{
  "n_layer": 15,
  "d_model": 192,
  "n_head": 2,
  "n_kv_head": 2,
  "head_dim": 96,
  "d_mlp": 768,
  "vocab_size": 5631,
  "activation": "quick_gelu",
  "norm": "rmsnorm",
  "norm_place": "peri",
  "norm_eps": 1e-07,
  "positions": "rope",
  "rope_base": 29000.0,
  "rope_fraction": 0.5,
  "qk_norm": false,
  "attn_scale": 0.143,
  "bias": "none",
  "tie_embeddings": "early",
  "parallel_block": false,
  "extras": ["paired heads", "value embeddings", "short convolutions", "skips across layers"],
  "init": "orth",
  "init_std_qkv": 0.0549,
  "init_std_o": 0.01,
  "init_std_up": 0.0549,
  "init_std_down": 0.00501,
  "init_out_by_depth": true,
  "optimizer": "muon_variant",
  "lr": 0.00112,
  "lr_mult_down": 1.5,
  "beta1": 0.93,
  "lr_head": 0.00646,
  "grad_clip": 0.5,
  "warmup_steps": 200,
  "schedule": "wsd",
  "decay_fraction": 0.714,
  "decay_shape": "linear",
  "final_lr_fraction": 0.02,
  "batch_tokens": 32768,
  "seq_len": 1024,
  "doc_mask": true,
  "train_tokens": 206300000,
  "steps": 6296,
  "dataset": "wikipedia_en"
}
Each number is 128 + 24 x the weight over the matrix's rms, rounded and kept within 0 to 255. Layers, rows and columns count from 0. Numbers have three digits each.

# layer 4 attention key, 192x192, rms 0.0636, rows 134-167, columns 96-191
126105125153150132138084057142191075152105106163120096158113159159122125176089137155150121078125126094140157119121088115141110144109150129165102104118120162134199124120167177161123140118151113132142154106141108107085114152122075089146120103116132133102111148115122158082166104109120129129
107116140108132139144130114096132114151125144093141155114152136092137129084135163106120127146112126140154127116161069101147087138181144142122147123120101127132151076107168097165092114093134117131170084174127141160129158156116093115068168140132179156157140134151120134172129111168128129148
119138120149130177150149152127082118120156117111154122113110143116123168113160110125116102088107092175117109096155134067079177130163039124162152139153126094086154111130159134111158194172160144128158085114132155137090122096143136135126106099137111126150097163124093135161136049199110160110
131109092084118153111116153114147101118146111082130119144067132140156161150140143100129151090102117102124104082129141131151109097124133129148121117131137158124107172085107158108110118150106116165145162182095084168142150114100156092174121104114102121124142134135129145175127148118082110135
122131145111131161140085150130116127102092102167119162119127158148122075100197130147142097060084108089133141125120100144135123137118108134115169193137134156130107187110117109119124132142106129144101087176153097082177093157134157173149118125150142122187117101158134166110153117121087126101
112097107130082115153085137095151142149070122108097127165145070124081111098137166099140151110179173122110114165122135110147147105099165170182163137123131147149118166113157113115149177138144107108120097100139155112148157132126087141085176088161118128145095159168141146122066173156145093067
158191144145101113182169139131124105147078105152109153145175115102137163077153141101156124077139157143153134131076125144147110156137122130129123134109111113111089110128149127128138183135137098142145128123160153133122088112124125086135156145139143172107122150103138087119126110188138134148
150139146159112134146178114136163137120104118116131160154113099126162148162165131098143121121138111129154149115108120123130128141101135110119091156094161157176158157143068152139123156082138157123176124141155145131139079110142115122154119097098103183183132106132117147109109073113153099153
122126134102177156099138139143099124172105090082144139089147124137116110122110122152126103154095105142164137174118180177142075108137113079098095086153113146142132114078126128093097128131183153154147114162161108092107123141100125171085122168171150101146151149125109122104156122113112100142
144112156092121136140142134109126139126115146092131123130148124112143111137157116113138143114089123096147110123087109159113158128118119110143091116108097112161152185121082116139130113122145138169170145117149170138142104157143137095129133142131113175108095091112121175101138084153110150135
128126109140105138134132091149146146133150099098138138124085155150127166118173160148075114173129123121169122137146115132117166128141119138109104128111100128092149126128149123163135109130164106110103129107150102137193147167113169142158107128138149117138158167093150091136098117133101136124
117177166107159092163129104148124098123137129118122130109144140097165112184111124158107102164128125156131115113133140082110150164104119147146115148117153126192183169112067173168126138161150120125169082155166105147138146127111127117149098103103091103149150134136139096138136152101097133107
158139152112102105095128127165142116112090142113166090146160108118135153113143127149091154131168132135169136129104124131108165149155117130133120126141135158117154125097129113115085123117146127158128140157108119170144175139134078151180120147073152137136167155136106183121146163190142137132
157163118109115133113137151137155149102129162157125131103154087137117130079143145084112065117131098105120143138082182137142116167094173101119110092124154120112120106154135161145104125087149141144118128104131157152127117087144133124101132114097129120138151112160067140136154162168161126124
163119127108106141144112164124123109136154105126107103100161135168095153159112140124142062119124178104126126094140123114101149105102130073148129151119130117145111116156122109140138136166098095123138177152097143119162160161144151171137160139134098121166110089146118102080167162126078161125
128048139116133186170136134120138124088115127111135135123113124127116168160163138120133143105179133089159096143114081147123128126157129113119131115133121167140130115097152128089121123173095159131143118112164141149160134143104111122127138101095163121160125141126124113130166120129107121121
143129122117120093109075107129170102162131074163101146124095154102149141129138120110142114097149106143121176131136162125115173136126102147109146136168184113205109091123156133130101133152132095145132113115107197127083128076151137101138117114115144101124135137163146141131150140136129106109
079074112139086111145100112107148108136124140089123091053118140138149145115189158113132118096137119125115133141174137148078121141127154130113094123113175137152135149112097132138076123138160148114117116170175120157111157124119104089140118088116155109131149122096125080098151138125114120106
140111126086113125159132137074121106158127126130112102148135117145110112155141126129157123140128140152115133134160134107157157124160114023171116106126136104127122139136170103138113139132094151141113108133145163116159097138153138139131104097147128117097147112146140111094172102158085113121
140142083145108183157165113153110104162145214113170136117119120119150156158138183111136130154111105166131110111151122132111150128205155127138133158111120151117144155189086114114132126112143116198138133128097119119137154132177089109083106168120133099120149104114087147105094118106144108131
156114116091128128149071124109122126144140150139121130137192107125141114128130166107149133114129188136134156148115172121150091127171134135136112132129129161128111137168152154127104133118118161128133171150124125140134121166152117138158138157123084091129091124123137126103084118114101118085
138090114145076146096099121139166137123113144149164157109114120138186059115094101137140123101126150116129176118187097148105127112138119125166142064176145127090093116137126109120118139138194173109117118129126135193125138098134126151091166131106168118143122148095101151124169136154117145144
081105096101077111107152138139095146172138136133096114100116095117116127150120132154117116097121108148125146128165095151120148088139148138118115159088144135111124118157100127106153119151104077086155078130138147145182141144143106125133103147150145128150085156101128111111135084142175123134
107131117120145115153205129107138120146119142132097126168126085143157115145151157133138122140083132112121139106137125113071121107147136106137154087111112093114111116127137119118103111102093128131125144117111112138125091183136112119122113163184132114145130163144140158119158113118116148149
167178141096124145135104159135131110127174111105091165060136161125112152100181108127115113134131119151157102126149101115123143139162126085172137113136122134179130086148126121104087137122127126107105083134128093128159124154157123131181101160137182110114168105131131128147162106123092109154
114164109157131167125134117165132162134100173116116118145155111148074111135136162122121138129118151127121132127080116151140115124151163146121120113159145126099123116168171134082143131136156128118120127124101116115155078112145116144095120151143169114127106104110101109128147114124120136096
090167152108135142155135117121086111120110143096154087103129130111164162168157150143108144153149128118123089098103140121147121134118122092103084128103109149123135123141152137116111117117155162122118097126067084127170175119141110133149153147107112174116155108170108156135107157166105131139
101104115157127157146148159115127146160098123145121112161130138128121135150147113141120132148092123128134128127103172118113142127174166113111192172087093113089146167102129103130141148147188126129143138154089102147160154145110081086110147161141152141156094166176155147160181167154141143148
116198156129175133105079124140103109105151122146174175166121121066117165134101124152118153093132153155147099083080121145121082159095118148150113142096146100194113172104196048130115148139131107126109181060101117105134116120179091148115135142122130109139136139113112076148137119152155082147
118196141138101101173098128113159129099141131103105130097165151100108186123154125112169117129152149132163106139117087147158167110142131116099103140151095111177128128123174139097128103134114056133133075102124155149126120164157168092105116142126139139154151114121134133145146119090141141112
123095166125138159140111123134085092100124099110121122195155140113078147128138113107098144133112119150128145135109122134168123173122128108142122109133153067112106132120155180115094162117127140136095181121141136170140122138119110119124128206149124088207122132174125112190132139083122084136
125141097159160126080136101136129124120073123131155138089110122128146125082097091144155106062153148131156125131135113152190160171061079152154113118136134118131117123114099115107124142085138106124147130137081124125178119130117126115175107166143123126111134113099070117150103139143115115138
126111153121142130104102118132128114168119102149109114095053128113150106133136130142112100164098120171113089104130133103104129100130145113119094092112112101168111104120061181178132142128136118113130109138149115122146159131111149150111125123091124097139122135163138108139095201056174144122
116168092137136149115100111131112170136169145097116160143112182119164104125146099135116151099163141128131124113138124136171180130127138094121114104097081073136138158151115152072120150126101126176169130130158132170163111143164111113138122138166096161134057123065136119107119161082138168160
# layer 4 attention query, 192x192, rms 0.0633, rows 135-168, columns 96-191
090120130194122112134164124090133154109111111103112135081142151118111145115115113125146135071105144115124128136148091130156153156134163095122056143091108110147149084079120123115138146121145149105160125127123127201132121151103111122123202112132109147107120122143110149129125143119142156142
140141059167132144096114106163082082119132169158101140120116141120121095113131120072139171111119150155096126080118112109131132166162139109180149120118122128149103106146129203152129178128060086123136113155115115145145149136144142133109100139121095089094142090124108097105141107126132151104
124129156163101146104132143176166146142122146133107157160133135133124114121150086133112139161110078106109121162105157119161138102131103171127135137126116104133123108191112083108132142128092106130120108167138135090118081083128132141095137158151137137094065155115080147119166175137119129154
158115145136140132145224123157123164120135131121140178127079085140098141137119140128142107142136128098153142164142136174138172143112128163123127093127151138141112154152091119113117154125123118166128083114132143145099107111111122135118158096120165121105114171115129136116128158110108142140
115106155109090093105116150171164117134058111122122140164085151115125114116154159129148096108157156196120128109108144144119099119037127145138154097123138113152102162127101109164126135145113116145111116098127141152164127107160176127078143116092135148144105145148161129122082141120143127094
159100152178142197105092096087119167084146132182134125148127146171137105135089113131130080126077092120158156100151166103158129116115117154143111172119138141128135169140112094155119129168104157113154131151147162127179091156133107161162092116152094145165198092155140129113096153100138155125
154114090114125153136146131148117079088110101081121179170100134159175091134150104145157111080146129104156163119141179096115137195119143109101145119160117157095126115119110133154128159115131118155149114135165102117126118116173118087151138179108074120181143135136079146143081141140169106159
102125075126138139160114121131117140099148093138156128126169152100160162165177150124130104133147145154126102116171131123127125155113153116123117106132150146125156099130083116106113087140070133134091115165119151121181126148130155136111147111170120160136144137154122125133191089090118139120
193154149099122128106139111121128132132123133144147142128141115140136108114122145150159124083105154150124168096132129107127106116110150148124081122145138103112116048153098142137131108137120101133106156120118122130127133168148134139130134147159088139128081150147142133135091104101079137130
125166136129151112150163149075097080188147147134140134120149099141198104137116115095117114148119136148175112116142127181120134114155134120160133151097144181145124100124125137158127101119123124170143117113186108120108131090127104119118141132120123081132124135154140127119119090082115146117
134122203152141129137124140139118118089133128160102116064123095086116094144117114151097140157159110127101145094178110151116118138121116186150102093140122110128130155120094119134110144129132154119127151144146148113152163092156127143178107185152125134133154162165137133142103169125160119152
140118134136136124108120115079149085110072126065133132105126103146155138160160098104111134146126143076134143160173086101151125116100140159138133123155145120120181154138099128181138084149144079216123119151127113151174163106116089133150120117110160143131113152090131158145088152175108119075
142159127101096109132046147106103159084132114137088110171071128093135114118164128150117168098141098112160101126152141116146124118151124084132138129086108162143132128120119136137123130127149157116133094146126072089086122151094095145160133091142126182098153104099096124116124130096158127125
125086093152152148160128134126162109129094118111117121128134119125140113117123138151149147151182120141178120140135186075129132146136125107099128138132127113123126099089114128120128099108154174146118111123117156152125130148077123137101119141147116117132113127095112159138107133149188113137
151117127127103069109090161108108113139134092130076100107178112152130138132171134141113149157162113106123124180162193114107074135112102140157144102133149118101131145154108115119143133142154129082137120119146144110172179100119137181128149104153129121147100154135158145188115146126097125112
118076136118120106124119085123089127172151112125125108088100131118139086160158131159135116085119091086067129162170202145097154114140142152120168134125119193120168136118141128099135183140117115111126154114126081122151153120105115120125127121143112098101155085143134104113117184112104137113
132127136148141140115160143103130166144114186130095141127106113126084129129118148112129106154146115121105147112154138130123104151129120127129089140116127154128090129119083127127181143131123089167107150129135103110150188164107124138124093121120142152126129146113080112105112154115112122185
130112074109127136114164117141087184142142106142150119116103107114121144140175116125124145117114171154131140144104097081124088082169120091174104099148122092181126102140171127110085135152127124139053123140111101128157104139142145125149153179147116093110095160136124123115131133123128131146
123170088122095102189163105045102154120131121143109124164149163158150093081099130139136115114135084123130098091101161156135163132123127171109132123160136127147133126112160127135146079168134112148152148136119150118129090104160130160116113131154113144175128124087195128111171150133155107114
186101108119159114181085145124139080121090159160128130098121161140131122104149160107149089152141170148132154111126125140106134130152121109115124120131142144111119118138114137112124114151124113082136116144159162144083139138148145110130147150115134091130130134138118137107119100123103086157
069103124149102143149147149126138128092125173138139117159143146115120113109144134096110115125150151117124169145178129158148141133124118144144187111150125143135073139127076127156096082178151148128143168119138137169093141122131127180121085151126166114130110095114092137117137087126103154118
094147116082097120097169162127091164133162158108105147106137139120118113130115184151118130114119120154127056089134124125120134103112128129126139146120095112104122143084131180137083157149102138071099078128168159187150133152175080119107113190115105090159114136127089169145148084138098094102
125133132114117130126102104149151127133126113134145108125116144174099133097105129104120135111096138138113128110117116118176087142127088103118111120162147124101110116177111126116097083128100106104147096132103118082118109097104113118137137109119143117129102136123120101133162124098155129133
095149137103128119153085137103130124119149148108132182121112125075111158110158168108135140120140079117119115131137147125153168102128092130157099112059171152166119146120158114098137118131129150113094111152132140135100105111125150151134130128122112123080154096120148157149094142135131173136
154124114117124117113109135150156112150155129119122107150103120126116118158152149145149151103110122130155126125143129145147118147138160139123142066147138160122161138162149136162195126074145145116137143133077112093113135122090093073122145112162120106113147143114133143117155089135116131139
099119101123144125106121144151104100139114108143098122117147113136108148111120142098106148151130163142100109108098119094159151112141163123138090125151111121152124100145128092171099127151153129145119129182126117129142139180145082150158144132126137141151109128060158172170131168105147106121
091108149101116127103101117124106201134133175108135153132108137100091120113109134119136134136093094138134118118137112181164178099141067133147035169129134112164131113130140128083163102144136106135121129137077148122143114150127129122124126091106109177093155138133125156170143137123162092131
142108171141103138169105122097132152168119084153108127115090135108119126126063118114125154144127152128138146092137108099136107196162108143137121130127149137149144122113149139153083129123122156184100109103109162166115172117107103130115094091151149140121160101104130165133131171153067119192
154144186138093096134122158134109155125137141135140167135117118170159115084113068131145132117139100138142138156110164121148154112139154142135100104080089123152142127175111139106181136151107136136119141161193108140129115138134157075115089127119114193115127167164146131106143139138150117114
092111097101131194126181186154159176152145110102117123099084096131135134109111125114167144114135147141174156156115148144107105114108108135083130108108125104132197158120113128147132131153121104095155138149087099130144116203123149135145099086116140194144121177099147142141091110064149174123
147141142121099162123095124177129077126118114172167156155136121143145151183084139117105115125157126117109111132124130104130115119158152148110174137151123092154133134120130106120148115139099098115145112102142166129140135130193134111139116093117154127155169162101158123149142124118110148091
082143126152099152124109125152111126118121095132120114132096072124111160109144113083080107192114127135142131125101124157134136123106111147149110120119100104130103115117074078179125120174099132152115146155163128124191064120140111100106082106121122131122121141143143185118148120139129099140
092110143131117109138162140110116112154130153160123141108137143195166080112119161109097113108123099110166132109143131149085139120126109159124189136114137134157130137120176146135090145183139122144104122132133122139092104091102121143156118119102131148125113099140133134161092117116146123146
178121093120128132129128091124129129094154200107164114109061113119162139123123076128147172123208083110125100133121099124132151124126125119173160167101129151153120113114119112125143123084117129142136129097175143085082116120146108180120172151112121101202102070098124115116103182102112134147